config.toml
num_hidden_layers = 15
hidden_size = 256
num_attention_heads = 8
num_key_value_heads = 8
head_dim = 32
intermediate_size = 1024
vocab_size = 8192
hidden_act = "squared_relu"
norm = "rmsnorm"
norm_place = "pre"
norm_eps = 1e-05
positions = "rope"
rope_theta = 1020.0
rope_fraction = 0.25
qk_norm = false
attn_scale = 0.177
bias = "none"
tie_word_embeddings = "early"
parallel_block = false
extras = ["some layers without positions", "some layers without attention", "local attention windows", "paired heads", "shifted keys", "gated attention", "exclusive self-attention", "capped logits"]
init = "normal"
init_std_qkv = 0.0407
init_std_o = 0.0407
init_std_up = 0.0407
init_std_down = 0.0
optimizer = "adamw"
learning_rate = 0.00147
beta1 = 0.9
beta2 = 0.95
weight_decay = 0.12
lr_head = 0.0152
warmup_steps = 224
schedule = "wsd"
decay_fraction = 0.784
decay_shape = "sqrt"
final_lr_fraction = 0.05
batch_tokens = [32768, 65536, 131072]
max_seq_len = 1024
doc_mask = true
train_tokens = 389600000
max_steps = 5928
dataset = "wikipedia_en"
Each number is 128 + 32 x the weight over its row's rms, rounded and kept within 0 to 255. Layers, rows and columns count from 0. Numbers have three digits each. The size before them is the row's rms in percent of the matrix's.

# layer 8 MLP up, 1024x256, rms 0.0673, rows 428-482, columns 0-255
105:109151103117151126116138150100187151063128147145123124143110160139155124096164150098099137119165146134110131132163124123093192111154143092104111073179101174087176130150122063122148134183110087125158073205120134145122081109099091159113073118159170152117126119114141155110170155141157193105143115152061123112116077114132180116091110105135101081168112089107148140103171126123215079131133114176085188124106141124157076143139116094107152122133148148170105185126125164134147098150115088102148186096159167126085136141120119075121087100160122144094163126114134122127178160111125064162109051117096113174113088196071030032171118162138089105190139134096181137127118135139182097132111163100110098140145079100109094105142139109109144109081149088161159123146094092172169073116142061
083:103124154102110140100089126114165158112140113171144152132113139123158102167209107136151128117140125081120087093127115094112121122148115058142106134134087118101155095152110174145121131139139145210158134102139181116121124139110158127098140152115176110120137120120145099132142173106117131158122100119118049118147157135027099107111184131088124134121093108104154134072120112119123065145134103202096157215156111120124121131129124114150204143119110097102109132114173220111107098117156128141033139094152147044168137137187124138200161052128188131152145131134111169153074161058159072083109129138119177169107119078225109140153141078114075134145070111107159188141147145094125097091128125119158099121122115122123143086153158129051169118157060127151136123181110155117174150122120142
087:099186156158117083144111081110093147081089173103196183113139107143123104124158142139100205102188073174137144110061094127144134159094099090149125129127083148158119154185128085080125163109106152049120119112128097169168141123193160160116091145159126156181135126099170148127152116108160136127090124145142188089112157162133160189110144114046133125088112166080116129108155137093125176127147170153174114079120134148097113149043174082161110176105116067113146134135101159101108113127155070131126112122114145114134114201147118147121154134155102098164175116173102135133090129094149136130118143131124129121111138135098141104191104072158096115096153135120181104126130107032175147153146101125118121158123145110087224091189056130180156121097133151126113146051131191116127082121161119
099:177121148138123072168123137148120121096095114102177092103085169095099175115128116144120113206132115162146119081170163149089151125076088043153082092112078150118108138164164145117090156160056107160130142089124172180119128089159171107091159113149161167152161138144105097142124141176161155119135121144124146141124156068141101129098108093139087132139172167109167092073121146120164128123079134169126236091131118101116126076141119115129183136128144173092115125130093129135159148150182130048116141083155167176149124147107083128086160167094163088122129121168112154129141132124135131105148082186044152159135169151150114110150107145131142166072167121159091122157141128082152153149174158126119077145157189057184128153167085194153140103129087108166120132216080172125121100093128081
104:104133116102103126147095147130119174067090169117101130093110107127146170129148142182097122085133120121137117116143118081152135131099124102127161135076142170150108098128170146071151098146119117129142178071128110163117090125118128132107161084200166137111145159146133118208122091140164165137150154182089138137088083084160159112105153119152101139098080112129127149126170125104190086116129219110155116094164109046102143159149102101142105153122138159193120101185120094120135136204138134174176169150244116162129152083136093097128085132145096075134160139090166133084141101092124086165141133101128096076159128146072163179175132170159163167124194137153100147204134088139143151178157166190097188182145162095166145133092062072152110116139150118163125112143101105167105120124154162
099:158162101145129131086112120074140151139140139112087102126078156142124097141149104140152150164188061145076141097161175117089107068095130091123147158183126193160122196142114107116171149106141081123083137159145166156125110145138107115097150087180128201083105157080157182154108145164105164153174111092080175127151141137113140138122119117119156112119134087165109190157165146149106168136131129154138151200178128137125141057204108119101151108102077111108128078112093122165130135151149130044166115090148128070154158199094157108154135120118101114138070078146221166182136091162134135087099157154131156105165130102175105118122061061147120108100133079085193107097165114094098142137167134152142075111124118108111202141085122148093092187139152132135135139118146155160129128123172075
093:142130155115095142115124174136120166104142134102100108238156115113204113068168114081096121130095145106149112079093075134115076116115131075112086117108102079198127116162140184119097121127137139160112182179096152150149145163153130131079162116127109142115129117162113115215142096069116161181125109142116184129160134167128125099084117144106107089109080086062150141181118099116100099118192156149105137122148109164152146075138150151184122164123137149121091152186119120127055086140123103152101164144130170134114133151124094120198100144127202126139116143082138171098111143164132164134125096127149064161076097107124151140197118137116116113159154152165182139168109153070183141101108171088185172161086133036191105116164124137173129100170140103141114082141113163151064102127140110
108:155126132118098071194112140114151191117150118104150121206120137108142149093109187129160121123138122131147138156143053151107161144073164082094119146151085132191145165154149112113112147126157170084130175139118143170098118145119084107175124114122122186160158160079101144085114125131108152136141192116103103099117159158154161099120121120153113123162097177121115165122134178164183114090058134123127142139150146100154038130138162124168129154196183114171159125140159119132157141120165129154084119195146109174112145108111129124127130156106147098154120162096124167159148150123213151150052064181125146147107124153155179138183108099178122117193127181125107108156157168172124091069183128128115076218112173063135127113170135143132112141147175052124131128113085176170073109149163174
098:184154124133106128156081117097143108156121137114121077204103156126113112109107156191146162151176108114115103143145084084132152143132168064145140164186132148137104116177141137118121141099157150117187084114107119149136144166117082166120157135143127115114143114030153129152128140136166196150106194176086116118135141129217147128122161132061132098080096180079133170181181099110108120116098175095196128166171150142127168126064134115131157142145086134075160142106098058124145148108086169172107137105138113035083113094155121126165143146164117101084187176135103158105082079188161074141188106097151136145152094142170131091127126120137140024124111132145140146104185149125156181125133181150145081116140086111143102114075130117127130083147150130139119098157099138145069101119172126
101:193136108118076146114117064155162134166100088101135129166100103140079138094122089109108129089157123215090143149111167127108083102118038138080144136161095120090062104133154178136067151160155129117145198154126104135167139133135176186156172098150117173133186121114130161125157097101058169138095129128099145109151084155163133110147144119142143148131188184129123141156135114139146098087073089072090120104120111125100143148084116084098181147155123071167122145152108115082118118129132140255116169092099124084095144141116049148187113177136090149110155094120127100187168162141124119135067070122163142091119126117163151147138151123156152093153117108195145121184107143124110112128141159123166120111093114099151164141190135126155073088130128071064133153173148144080101112136103146
087:168143111127149112127092120162170104074054118148134063159122115112142172153136110112133122132121122170130101079121121161118132088153200096094124131123061138117101069127151108130143136111084161136129022124127115148130086135140112130113139140123106149161132162076132165130110206135208107131144141130098134075090126110137087159091175119094109168104136152133138153097140092171149170146140105114127124128122164133138208108139161063127127119123119159152097152113168154097157177138197076102180077128136131102156096180089091153127151110133155103119137088109147166101116160151142141163165170104131166091183147146079111104160166186102082158030150135098117143155126129159187124163122120125130116089136085013064105138093149157155161184116162168114074108219115157134118174129177141
102:126126135130113138207117111091141099108121178116117144127167112119124121062116105110161162129185115077157134114121107117139154148064129083170126123088104140162097102138134111134061084147120064148156132140134057099117158117143123180148086092179119097112204080145117117104147123103105097135116151167167139094120106151187093054086136121101088130116151143047149135142101077118177067133152172110147136137149148131184149001111142102152139128167108106098147156136137213103106121169099105160174101076126109104141117114144087114196101097103111111109117128142146139200102128109097121159163086113098058069186084060099115140140115198109087105156126152147143105116132070130142157078167152170167133179129135127153120113171148148152101092137108146171079107194107114137105081114146106
107:138126138121127114079056144155081171072103126115128156148151146127115109043148037117151133156091090138100138098111135144114138155071131117061112112090137115127198157108151155150107145115061098096114166138144101164131183156173108116138205161104167063170182108125127106116117139135143163151075082095134078052118116134138160130097168112089090155162122127154108127098098168165146081111113143130060140208153120178182160116127082123123073122123093143108141135204124116098127123091152091155092134135125117127122104152109137123146152119158159172116117144092133158121022124106184160109173087160129122121058133124164094132142103117142139116055127079153162103141138120102126120075101078113134122136151168061095148081148160090174119084129147141116096059123116161162057132133151081
093:155106174113137146154177154126134172139105112122111141164138105153157154116132076136125123112108105186138143223156150128103191102104125079119178106157089155148116154130117127142131107103052135249155172139096162212138082146144120110112169131096137136216141125123095127137086116143124212056127177098097141101103149093058174108149103108105110132125121147159141095163180192120054143123096120126166108129142187091128121157164109163148127148110110183136189120138090157106150117113122117063110082087177122169165131130111146130165126145140109118104144148122114124157144138119159132079222110098087062122148067093046170188128081099113120086128106070110142118103145071132153156127137131112113127132143070131126115161109156158121180098151094158102106156129115120152111104132182129
100:160170176121089169131132111117097150132097098106138165102202173134146155135082164185145089126122158190143126135182094158106097139096145139115199135168113081159135102101085197181133111146110137154176119139106131175152167106154114121080125126140123156140160172119166155111033150111146168141158113122113125133162172141158145143161161107087130137054157169056124136082155070115116145076184177115054112129095152170119146148147220085102121170103110135094171161118085144130141149110110129128088142101074112130118164192104065172125099144111104149128113133084163082116155127125120104134221145106157064183082115067134166074139064138100177151119147109097160110071127125118152118164144112127101149117153079115122103094113110148115166158117138124207139155095104119161142150104161145
096:125122106134156063123118152051107096112133134099144080168171174118136141119211161157133133176232133158058156116140119073071133147145073074162122133198117078155128072180129172123122121132126127125134131107149133099099080091189137139143165101090160134127146151102132146100127031103145095043102130122151100084148154110142120131136183131106149134119128072085138146155147164152131131109075146118069133126137072098136111120127110161105108141139143168131132124217131099155154113104147135102140090142140101090126163078122111094103112161152093141102154113119129086169154115151155117212124149123149101147153136072121114124193152130129069099166152082156102150193202140117118068141060111161091124113160155144166136186122151141075132094156149080127063135122157095135100116149179088
095:162186117140042133171132080077100109129157081117094167101065165149127141168113138177117174099131108137152189079164164058134127186083175128112161151130120093101069127138169161172170074167127096147109097141129134143137110113173148171112145139124110173135126137149122165112080152137132153092084101214114177091104101112149103125091183096147187163124130131109136168175130098150128146117127163093130153114039198140080205087161111157117113151125086149086181121123080131153054155074133122115091130094157164176133118189105089155146103167123124146148155138180144095102141123094160114062136082141184127158137088110159109077137146138103169114184151108161175122165166153141141153123196138128128133118153158103115179125132125142171133150117169098104121166131108087106101164095087158
097:117143104141163138121165189127099121146059125117211142146174122127163120145134085155081141178101135073082150108094136102126086131123128098035098156161205155092105166065114138134126099084154122101124158110050090163115141107063087134141066136089100097133168143150130105143083168073094131115142114121139102109164205156163134113079092128129093115141108098082088157145154147173120131114116141098154136115122137125126111094125124115101116132115143119136164118137135163133125131164099102093075086145157128138126163139194073174144127095157097134133135151132125141153073088194127146102063063099071131132096064154121087194187107209165129139041114111161157114099133116108139126108107171179109190151165188111147193132058120115130145095127111096147119124147124135156180139139073147
105:097136097139190122132095062180117123107134158068134169153161219107130134051121135125140183067134092117108123174182134168027167085109105135080153143101152126151128054141114188114132092126113140119128105069094057113134137139118137121113142199166122121117153118165146085124126089196145137072085142159117137081131071149145127137102140088140154082155168127156087157162149098137121143117136119141122092104119171151116157093111112108156126100108146125099150120152072078119111086175118119123112060098177153156158168122089159108141159193122060170163123147182122119102132116123082117077168160147150061173199143165101147131129168137130088095135179145183139138162112135139117118105134106134140097097152130096088118152125149187158153100095104158098148144122116153127058191066121176
107:095112111140147149181125173134090155082089200122090091117170076093059147078164138171127121091118134132088115146203069072146099071115191123109162159106131141144100115166158181203127133164114151139108131083104079156151085071119118160082162104119168130122156136157126132213130116084160160063091121083148085126165107201136176146119127127165196164139163121157181072150156089129158128122143099131097147177176081127119084121099135204122134151075157126094143182088116132139146065106119123114090072166124116117108116174083104149125128108158099124174110091134126158169072084109121117083153177101141174136149162111126096151155163098142099078142135142138119123147085150124170116142140097146157120158159070124125086109132131148110086130122161140160101194143116109109135094090193098
105:101107175138120118157148079153212120139076122122101088112145081109078142096086102125112164129115161176097105166125155070132080123095046163138135156089117126208154137082085132097118127147140070110143105091119148145107105134147127138136190167145140144154208159127117113205117122110181144104119161177139095121162104080154181138101112141058108122108150070144069140089137157110090104087127097039137148105110121089180158095129144117157093124194141125119120161122118118095116099137092117122130173153130122114109151210144094133098149106131122127204144145142140167165163109178135121178094147135113127080081186202106054184108086136150102135106173096161114111172068121156150120101122150192054126146119089102109124127097101163100068125115125146126094160184141139117121090137147129
081:140128153106125096064136097094184110115107097160074086164111134146151111141170056163133140131124181155097112154070220123144124144147199154126131122187099127139117119121107108083131130111083156148164194115091154152131115130163087114177193160097146139071170140116094132120099147137123203066103147098141039142127153133117164178115170118072143149163115182079064144112186105141167101151117149134132097151094117183118134133072079076098168084121115108112157144135124159125100105119103088083148155119088134120164108094158156117119145137184133120087155127136104093085116158184123125062115104069122120161177093115131111149120148052140125088142122133133132103152113163116146160129197181149083137113167120128037092122098139104082177109104086112117115198166156179091111157118121130
109:131137169141149151122116148121145182111120100125115130114133143152097173182137106202131153072148147098097148127183151145131128177078078157144173161126175153133178089095140115152191136144077093142072135138132145136145118086157107102122140150156146155150148139131156164123140203153154216103136154123132110119154041155153149179100104112112141160151122135115027106120247177185104072113154156113132130170112157087118118116090103110155083135120149159085147159137189089118099122105125150114177063126158107128128134151122144123106100124195155166132156157132196107153093125147125137131105092027153123080145180163210126179137151146138106131133163052174111132162116155125116166126127158149078112125137150122171161100201107137139103142134180080129120151146082090115122083095138144
111:126135083099208134158121151159165128122167125148171124115131165087089088127119195119156117101108115103122173082130095089159163120109177099135080133108190163160122193151072124074168134172114106106100103114088148109110132130104083163128117208149155106128133076158119133162082142115065137107153162192089127147155128118148115136143131108103136133146163138130113151091139076195121188135113182092168149163106092104152134088066134089064133145124163141093138078122180140080105140148123124125134100141217124137106134081154139118154101119111093090185117173174160123129149091156091073086119121098136126140152130116130139180125099024160071133131139160133107154137158130109131070124099148145126153122157096137121160099125089206066124111046164157103082197183060096142126113104161147
098:173143124107139133117064075141093137135120094120152121177132141163167112108134167138129186091139178144134102084112059084104160137126170097163081133143094075133097102200191143178013164099130133123133140136110147172115124099156121130082077163097149125118118078166095147180159140114094055136094119136111089067103136203115161179121120109112098098136176143111097125138126138115162086132088103131196143172041187136141119071120102061128071163122136076138098133157194149113151051132198170110150153127116149160135133124146108136090139093129150133168129135124135168103116150080106128133224121145104109164175108121124110163157127195120116106129110113145154104176170130124170148117181079144119156153093148107114142114143158116184138112166116133158096092176122125157191117131137131
100:135103115107072131173126137107095131121135102121139203105140136142145159129174168142107093177136157123168122099074158158092129095078101191128140156173073172095179113111178142086161101127146097119227151097150151155156114149146134171152097099166207091124146115189081108175102138106123108164095117109094105131164106131179163135119110114125140114063119102133136140112146168144140137122091163138185160093099157115148081181137153079149129143088112185112141160159071167139066142090194096093121119141108074169140127131134085100137095093131029098131118115123132116120075102184142145122112094119048127153122195147166092098120090122183088073122130191111162100137061101081102108166131176129087180118138108110129089135141082069080090103114122145136123184128129162147170123127102144
099:119176109120097063118119105121103161178144115162109178118168122157149099063135131121092153163201064102165128131081063098104109118140108100105116131101137172164108070136108111136124169165098072152176162158130077194089153115097074149110161097151134149129108096096074139127121150099039138091139133130112161101117179174130087092117092114097095108077086121124109062094139163141086084094106132144124140097076139133238185128137101113171135053164142138087071134114146121141118141129139088127095146087128152067175190099161107122137079179125147058096088140137161095086098132132103105143151145122151118194140132189130139125179093094116156069126144138147110109159094108114153108124089096118120113125129093158050122120156115132138168090122143065113122172193114180144112121125126145
108:154147146103090126175150072148114109105092099127083178142131151155148162107089100166099147128145155123102193101093156063165137172135108156119189207078115136122130126106080173095174159132054103105154141152124118135165132164181052128112147084130130146135198157107155087110133090123119162102149144165119093156103164095173065171100144122079104133109143085147100114138178112190116111079103159091177092162077130148102109127117103078158107199182142163126094124155145175121134123129108139169191159115196100140137105155147070114112140184089113140146112140110145178131117127108125106130119138043150060173128089147101148152140129186165133150137196151150141156094152133107104204163122149171135184196111127125102143093172139149163100115150123143158107133093141096148124139096214129
110:156179167126142130112078124127138104127155167128125112099134128141156170115140097128116126067115132163128157151127178146108118071125129124093115167117162070165126100061123128119123138144153090151149141076123100143130114091159189106141142157216168169149131081083114136170132105144165127064152132111097122095156050139164115070145160118114159110169146152112126141126142103175121155111102138099135117152199125101181136151125137080227057183195185150182110153175165098164150112084144082165072116095166189142110132163146145104112108108141111056124172147112142128156088163175110166146139133091121075174115090127110121116112143168149114150044163123187159107196156126062155145112120166154125226119144161150147190107120111147096119106170101103080112118106105158169125151124110166
105:145108133135098122144162088054141133130110134141136181140138140137099155178181108189117158094204121170092088137168180090128127124084122162114171112095131112119185224161174095165092102158102168145189086163080139119159158117131115178138124124141119164166139153094116111126167093098062157156097136137079161132176112090110096158120185134125128141116103157129080089137139067130125092111144135129147123088115123133169163134127108073101129089099163160143165172095116166094069035133186128150127131189143126143112139195130163094131136117122089077125159074170117144093141146156144120156117120121115193157125175099160148103138091047132125103106140127138123098094117157111145214140175196155111192100101131120155100122162093115140090110089173069130085168193118098112131160115176144
109:097123063109191177138118137157134185096083154114159064119103107133101135152152116097096153083139092099148138131111079086139151109039093112127198074070161162081099121154092111136136139141068129095125141141077126205091113158115117146085135105175175157150190086143152130181115115086106131135144129178117202134126107125119169076096142117117123175085160138131120156111183102096133160138124176159150133141184074078114106128168143083128191201136116157149167116140079164093157135171129078166192156144142104112078140116126047109129140145143103075150130061100186172142092105121147109128153169121143063160151115131151130177157154196138138138125155111141148124124111085084099154106140142158080140149165127101173172168067128110144154064151139113135126092133117087156151125106159116
108:184157103123043096053114113125113156142056069084184121118117109118159117035128127131202095164114083155112119094146084097116171104139121024161125153099141112141126066117087128170149060186094111128158133147095100137120132084166168082152122128139124113114147057164134130126116105134105187122135137136099161102081148200080124150116150110059114156132099087108130169159111084129107143117091109160155123170151176119133141089105130121148160100108132151150103163149110159105058081129100118137124168158152197135043178102172148123156095179110099108095101141119148142105150094185130104123138127107060129054138123139123156072121099162173110132181195153137128137100107067107139130160084126140147127141097124093141142120126146192144138112083124136117167153148102119120114069157151146
103:095159161122153111136112143134076110172110224125124119114101130102076108146133116068137137139180155093146116139086139142128157138179121215119141114126150185144187143160083093109171097106103142166156139171147121128089077144133101128182128147119166098158118101137140106121118105099105074130151135109093104125140113138116080103081141099097140156140158109133141146082128100126211155131114196130118206124092177134170138063120094133148181175113079108111150141081159156183126115125147074089075203147123069084137098128127118102094092145165150096122152115133112175062126168174120124122103135089156198141178170121128068142145143051140053118075157142158063108140119198103130165143125181159122133133115113128096066160110124144104139162140117169084115133129122171149118184105181064
110:059134117107121125135135142120108164217079133103118113119115119118155142112172109164115081151114130121108209099132084087091098122124173158148106112134055141101118120094156179176096133113079176092106138111163143166188127127083147116162085091090149155137181058112061114201175172139151151137084102157100089111111141164118173150109155106094097133131165165124067056145122164152150129105139144134062128159108098136155160142087078155123133137153120175102140170155084109206050117111126144083096125138100167130122116144163071131123142139176139142128162121099196157075109120170120125122134087120136136140131156112092199096177045104159112123173190117097203108115149127152147128117155132145074114121092147114093142120098119139139115050176133098104128140100159118184173093107085126
113:159126119136158130156123128061108134157178091053159124224114156128129142149106100107149138120144119123148119148130085138073131073180161088142190099141131170079108179146085146086147143139054128165164133138101162125156170138168146168124126108142146111099119080092152111136116125160146124089144124186111096149139173103128196162099081120111163128073128088080138159154138100084136144121110199137172116098137103103150103108122117072143113135096106140116170157173132187165110130135121101168152107112149116089098134139193093088118176139116170080173165141143134105109059122175144094135178132144096149148180139089191070149167168165178107123106116100161089120178175144166122130054139213144135116131142134064157203081145141104133110137108152152164074132176116099193141102112197130
092:201130145121109087171126126185138177143114114144175098135136080070097137154137106149118209108143106171093131145111119143139146116184042167196129160119098142096168162150107130121053087154108122136129123131152081139133141191159136104156135112156137148142093140176115125126145124149098142106070110176102212108109186139124185094118185119085111143116136138155122135115121164170134156101097171128109118141107128085105136115088097154120140151190151155183138152161063135090105161109093143123060053143123189126103188110180147119165105135186139129172144176107160142123129119132092149144115164121106087078164130124122120202136173133164153137141180099121105070104113103114180119104078086132119109116100110087180120140155094129074138092162127178168065132167146224154107159131194110
102:096182108140136106114077097093099140174106151094152125096221154094092137125043149128121165126169117126176119130089178175143056164116097157099154108088172146168144129156150115151145167147142089130149135148119159152100118065096084140150093120143170076117141099118081090137143122128109076186120110140146149074128138144168098090145136116140114140081116151118071048020105106121178129088088190107080160110091075118173144118086102143104107160182105171165178157066134118148078101099097126152112108122115153088155173105110149094168135118146094166133164141103182117143145134223174109123099152112188170149140148112166158122169122137142109188094148148168110081127143134096114086150147119127085128118136132092119135082121102154102108122178118143063139090154109189133105136104079162
096:166089138130097152095129075191085122105091152143061168139149186112095164113163176133107153121141121151134146165128130026130124140137151098113112195145140145168089119133188051170083163139128135144122187122113174130190105094128103148131182075140106138113114107068099095126143140132158147132081185096101123102086163193153160152074145124147108125116165160162092107126147140155111144114065145127070148142137148090123134104127091089088129100079171085117146081141107114152143098139130162034121088227126121117123198116142150114087168091145157100137129112134125120171150130153153124032144115143148102058132132058138136184145108104137126141147160113143158088154121153107099161130153128126144108153144102140108120131092141116097089089099195092146114141211094155147210137150091118
108:146128134110118149107153167065118137134108110065163182117120136142098101144140150092138150131169096127146123143105121126124131094128122107063148105097108141131130090158113138107110087159127159178116124141111092136077077126163147154143130142124107087124159102136127109086160165127077104118159222175143153122186119169125099038110129117089192136155143162131112142100142133103124096098125171100125160117145202129163133117100154156180098081106146180112131205090138135056160126173110111147124172138165109060178110140176082141185112099060120139108098112120147223174136162211123098180143153132173151138121136148107105115106100081134123091103219115117117141181104101093091202068139181121133149107174088129141126108064085156119130142123139096143123150201115149138149211148174119
093:148144128145074064140134132076156132107127099103163071186173133143101116145100061113121081162093125134129145174114118097056150134144126117064116135163131140114084107127127141114161150119144098089123076141172143199168123149140114079104133159151101157113104122121119105146146157127147137151107127139158081048124121070180096105083089107110108102139114092152180182164136163114145114129091149143142163141164052133065190105044152089121233112103116125104096113135099114124094085140103140162205166123103140143099177143116165109116180125133076137118134051161170152096103129133141115039148110129171110111184158077147172152134170089167138122153156117184105140108173097102170132139105091141157137111119053126113071177123163151109115123128162159157091157130140113095160096126182071
099:149114130139107062113095200094162128227091114099110062144132164103085149126132106104148160154122087111071136116178161148138125120111142142062175129107126121086141167095086148163167101151124181119131190160173113106146156119179117167120155100147160161154124141158094117175154109128119128148135143197116111126141076177210137053106080128176142171149129128160167115088148104123169151082155140088107124155175152134152161111101086108176118177116124108119067153147131114132148112118131078144132090048147128113144144134122142139136089090179098124133161087137137133170106152120121146124122154169100160162122151158193120182201087117135135094134176135207119165077158137177100142106107124105166161135138198076179238125136136103141126141122148087164118142152146175172102124085101092
097:124164127095127105133110088121145123086094115125141153103134146132132102126181108117122059180186134196137126234152170082125128162129087171110172064091102113086106116111128189107148072121098156084122154159108082165121153105160098148142125163125169103132144052132168099136114174136091148144135135140123146143188110118094089151129112121092169142135166182093109066117158116119078108081136131114143122156112204105126125165072156121148159156179168173137127156112127133155162045129122124121156171147143120143159114151185072125092173180126142090144091087154165129174069141078172146152159085090136131123054116132078078183148145065177147128126151065123134091078125085125177164121098119164093141137075089083111075144148108125158142097125184137136132192116107128154108145172156155
099:143118161080125098118156124080136134101121136153137083133119164135121126065164129070112127081143156122133114116101107154152131187151081130146173184128168105153121153101103169150074132129114152128179163160147074154088030097097072149130127156158121095125188174122096119195116151107106127132123146159132099086148091101166122158134145126097195165082099152135129062105167070109135151130148129186081129151126132155130151101135122159117192197124116126147114118097136143125165098139113112099185138170205150049132091192194111104166086146142148135138132136121137141188067144161143106120100111093157104130123108086145110193105125119112115121167202112185137121153194212122169116106127171149114189097154203166104173132144070118125131123168203110143129152188136142114081152126117139
104:148119112130118104129176131158121132176115159121139143203168113098102143181156214104115153134157115099124127145081089153127175066134114126110158118141181176163193132119055132153108146119064132181122087149060084098139115093140074154145146118127162170154116187143137113159140197139031143073165135154131136107146125152087125134084103124188122117147099158076136138097118179162100074125091090178132133133102155114175158114119108129170098160150192153114128169085190096092118097189134157167160128172164126122143125157167129117133123146102114142147176106101126134147180177144130125132130117133087122100143137169118187201144084110113085100113168121151207099169131111127132211102142138142140184125094119093138101137137029134165139139167201146091157140135158129158170168118131103
101:111102129117093141116107149178134116117094097135167073131139194096080157112143161105147156115111102125108122099138055148140173099101105059119089120139129132149135149179131209079104109110141108136126089147160102124138118114135103116124130134163104054154127189201122104223174136119123175148079091178126111132165169146129147065119119138133136158138101173118091111124119095133181052146131098100127148126128117149141172102101103108178150123097178077145089119175103160139106124099147092139193144126155141079159120159128117160121161116156143101157168129089109230124107162152143107059138075128106096110172154123141116166162137156107137018171137125133113113065148178112140145110165143110153131130083167078149141062159142120123068177124139175148144137166048153125081095092188097
085:153077191110164096191109095095152148152141144146091122189144119168134121114139105077138060192127129146120124102128128137134115112108097072162132173208095105136133176146090095118099088142103176126095144141112124149127113170121122110113129125130128167130153088026105136110094157134093112131116121135119081126153094134127139147106134109029162182145102171068078103134121154063129111125114126148134138110118133143166108150117121087172145096180161063076100129108086151207114166131124130144084221131113127079096127151098118101162098165105171070124093129116095205137100112132182140155153137155134152108130147048130113139089175052100166109171111099143126126144092150103145100157101165134180104127138116126142122147092093141101152060224113091065155149134163148165146177142119098
094:132170152138148080133079160138147115125169178074200137160075111074089131156130095147130112148140062140127119124193089162109159130105127109137113098125109135143094088111118117136139187116142153133149070107169170161135174082137137106066130094126101127158127155136114144083126171188161157066098123121164095086153095100122103127106173113086148107141104104111118158079193137163108115126111182119134169078159123211122132125076052093135139112087104135214103119116133102152089108123185152126132097084043132145100106145127096119129159152109095147108142152127161191154123133100105066106125129174127175105131092133115117129154112145207099138072127148146193187148171104105142163142183103125111133115106104121133083110203122143074129113109138053138040138198144120142192105119152112
096:134149070105117141155135123148097092106118203175075094077164127079116101131165096083147210210155072169060166171129149122140120133081187150137134103090119085119172163143169167105179105180125104109141178149121158162154113161109166117150143169115148094099143143130153144102095061130178160120149082123123126132183102144091140085066069097120173165097126181121131103095172074092084118131139131139089155154120133127133167108168141094101131095123116145106115059114119085139179085129118133140129126105182151052096131129173137077120102105145105152136131130074233097118160150079120086141164141147148139116165172075140107167208099135158141168185125132146124174088143112117135119086146138136091130149142195121149153088154104127106117148060127138163155150109074129100142115134116098
103:140155123142143115167114101130087107135179111129142131119114150122169167113168159119146119082087121141130114132124166144051116054099123177125169094048153096112171128147103072128103136118129101143155127116138084176109157126136127146154152093134131132071132152122101136145047111099115130080117165158151128059071161150109125172098164116150100090161166072112157095128155157210190147121058100130109120224149121107132119061124154163157140161117108124104166161148092095209104119198120073147097133145154157092090123160100060128116110192108072152185115155104166144133129175148139113098150091103135162137175140146126086203112176168194121135093127134101165123218123162082127122099124114129134141169110139120140080113101113188148100171169100095152128129150110164178094150102089120
106:119111137092134163173159116087139124130123148111091144156151151156103121181128177126194149055152097183144159131171191115095150072153115172140142102115179111086083142094073185203136084113138150109116091105136129156081147088128178110172107200152188180170101133126172166111108091165099159099104196134088156090128136155182124128129131103114176081116124143123115169143201120165179129105152138046129156099138093115157130042115171140133111124083163151122163144100156099088158152104119095133120076052121125084098136076116101139107131158093103080121120125142112169167111057209131090113113124094186153126091124117094115140108140104175110095078121104070119131161138177136128074105082100131116124100132128159157097180105093133101112102140159138143120146162076148109155166073131117
096:107124143129075117095099174134145117147153101091104125086154084035128142079123163131117104091122120134148117155114182071132067133117088208149167057137109121093182152182141127156148085113101116107150108104129105134051118186151102145096144180130182115122155092075144096150140158163151120048131139125129117115149101140134104128140125123128142095135102098142112110084138116124145131103148146099175120121120192123110141111133139142106140176185127177175152147130164124090161062148142147088148138142084082133105134157091148114172202205159134178131156063123163156094152016160116080098153099087153133082147188134120110112143075090116110110104185101154193134163140158139112107127159166170098201085137105137144144199126112123100096091146193118161084144154101157137114171123152102
102:183156135145102134107149132174109112155049079132091113140093147097168152156088117168148170112157167150121169082110103135120132165138150071106143135102104159132122175179177153153129120149125151118167074112150175148143114121141107121105169144127126177180122099166123169091136136119156106127113100142100080089162152082082089088112059101095123094122124141110163170155140154111090155099135152144178141119125095165181080055073120141135157163121098107130110081170128175124182114113134125163142193131178120116153130087149130132142164137154076108110200113072134207139081099162154102150168171081096076053136136056101103128125062104086079173131109065125159116137126068166179127104192149164112134179157106113071113149113149146093170153134168143139155137094084140203154142151138164
093:115141133111132108096115125109081100109177096139128116183117146151086146113106134074140131106114120157114124117156138109087181104142141141096171100205120063211125171184093177122074138125155134111184161150100123164118134055072149168123152104108127129110110107145171148116098094142071122175114174167136188070111073188141087117094197131126114168124159110155139096127102129137150093115131131169169150164153139127138138076075117108122155101162156108173133126143141076087032110144135072175070160169104145135117135172224120163126123120163165100162157137201124176179148103178176136161141087075130131069129125098142131131130162124188102101188115127117166132182107085106138163094095122142151221146108150144162137089161083123099148130131159104100175132152121139132091145127140158
100:131126162131124135137141143115127122124113148110182164139155147065104154114092155142182106176118066202116160193115157125009183121146084138131136137163107092081101139198139169140111081137129181158099096110131087105148145076101084114115087117179131155140188075088107154130139104154118156105091134145137141143104179128167094076122124132118184125117154086150195194119161100107115144140164163113113162129111109162139148143084106147171136142175139170110110197117113136169145073146126091132143096119115135183080195118087112101157106153170133067192115101128110139153117127152159149105115152081157088176115153120114074115146137158159110113129123120137152142051128151141155118151102112167179124137111072141159159145150115096111119096134162062138089164248116182145138088094188122
100:171137141134075153097137120123137182076146157139154098093140100146081139098180084090170157098186139107125179121132151183146084082140120084089113115149132150237135176172130137138149190151105169140162140158113129148155161138109116163117155125155088134126142137097182143118146076124144094078081120154137120106196190089073151102108081120160114178162144163098130117189118088089166114122099134154080175170115105076162152123196100150177156146067147110105119146134108159166115156183114110186101105173155134169144182166116110063155090121101146150137111162116161128194146119188161149105126042149166148106091170121118152105115175120174123137162122158153157151106139152118147161149138164117106080098146147065137103179138123170127138142137144121142072130148146212093110073100085127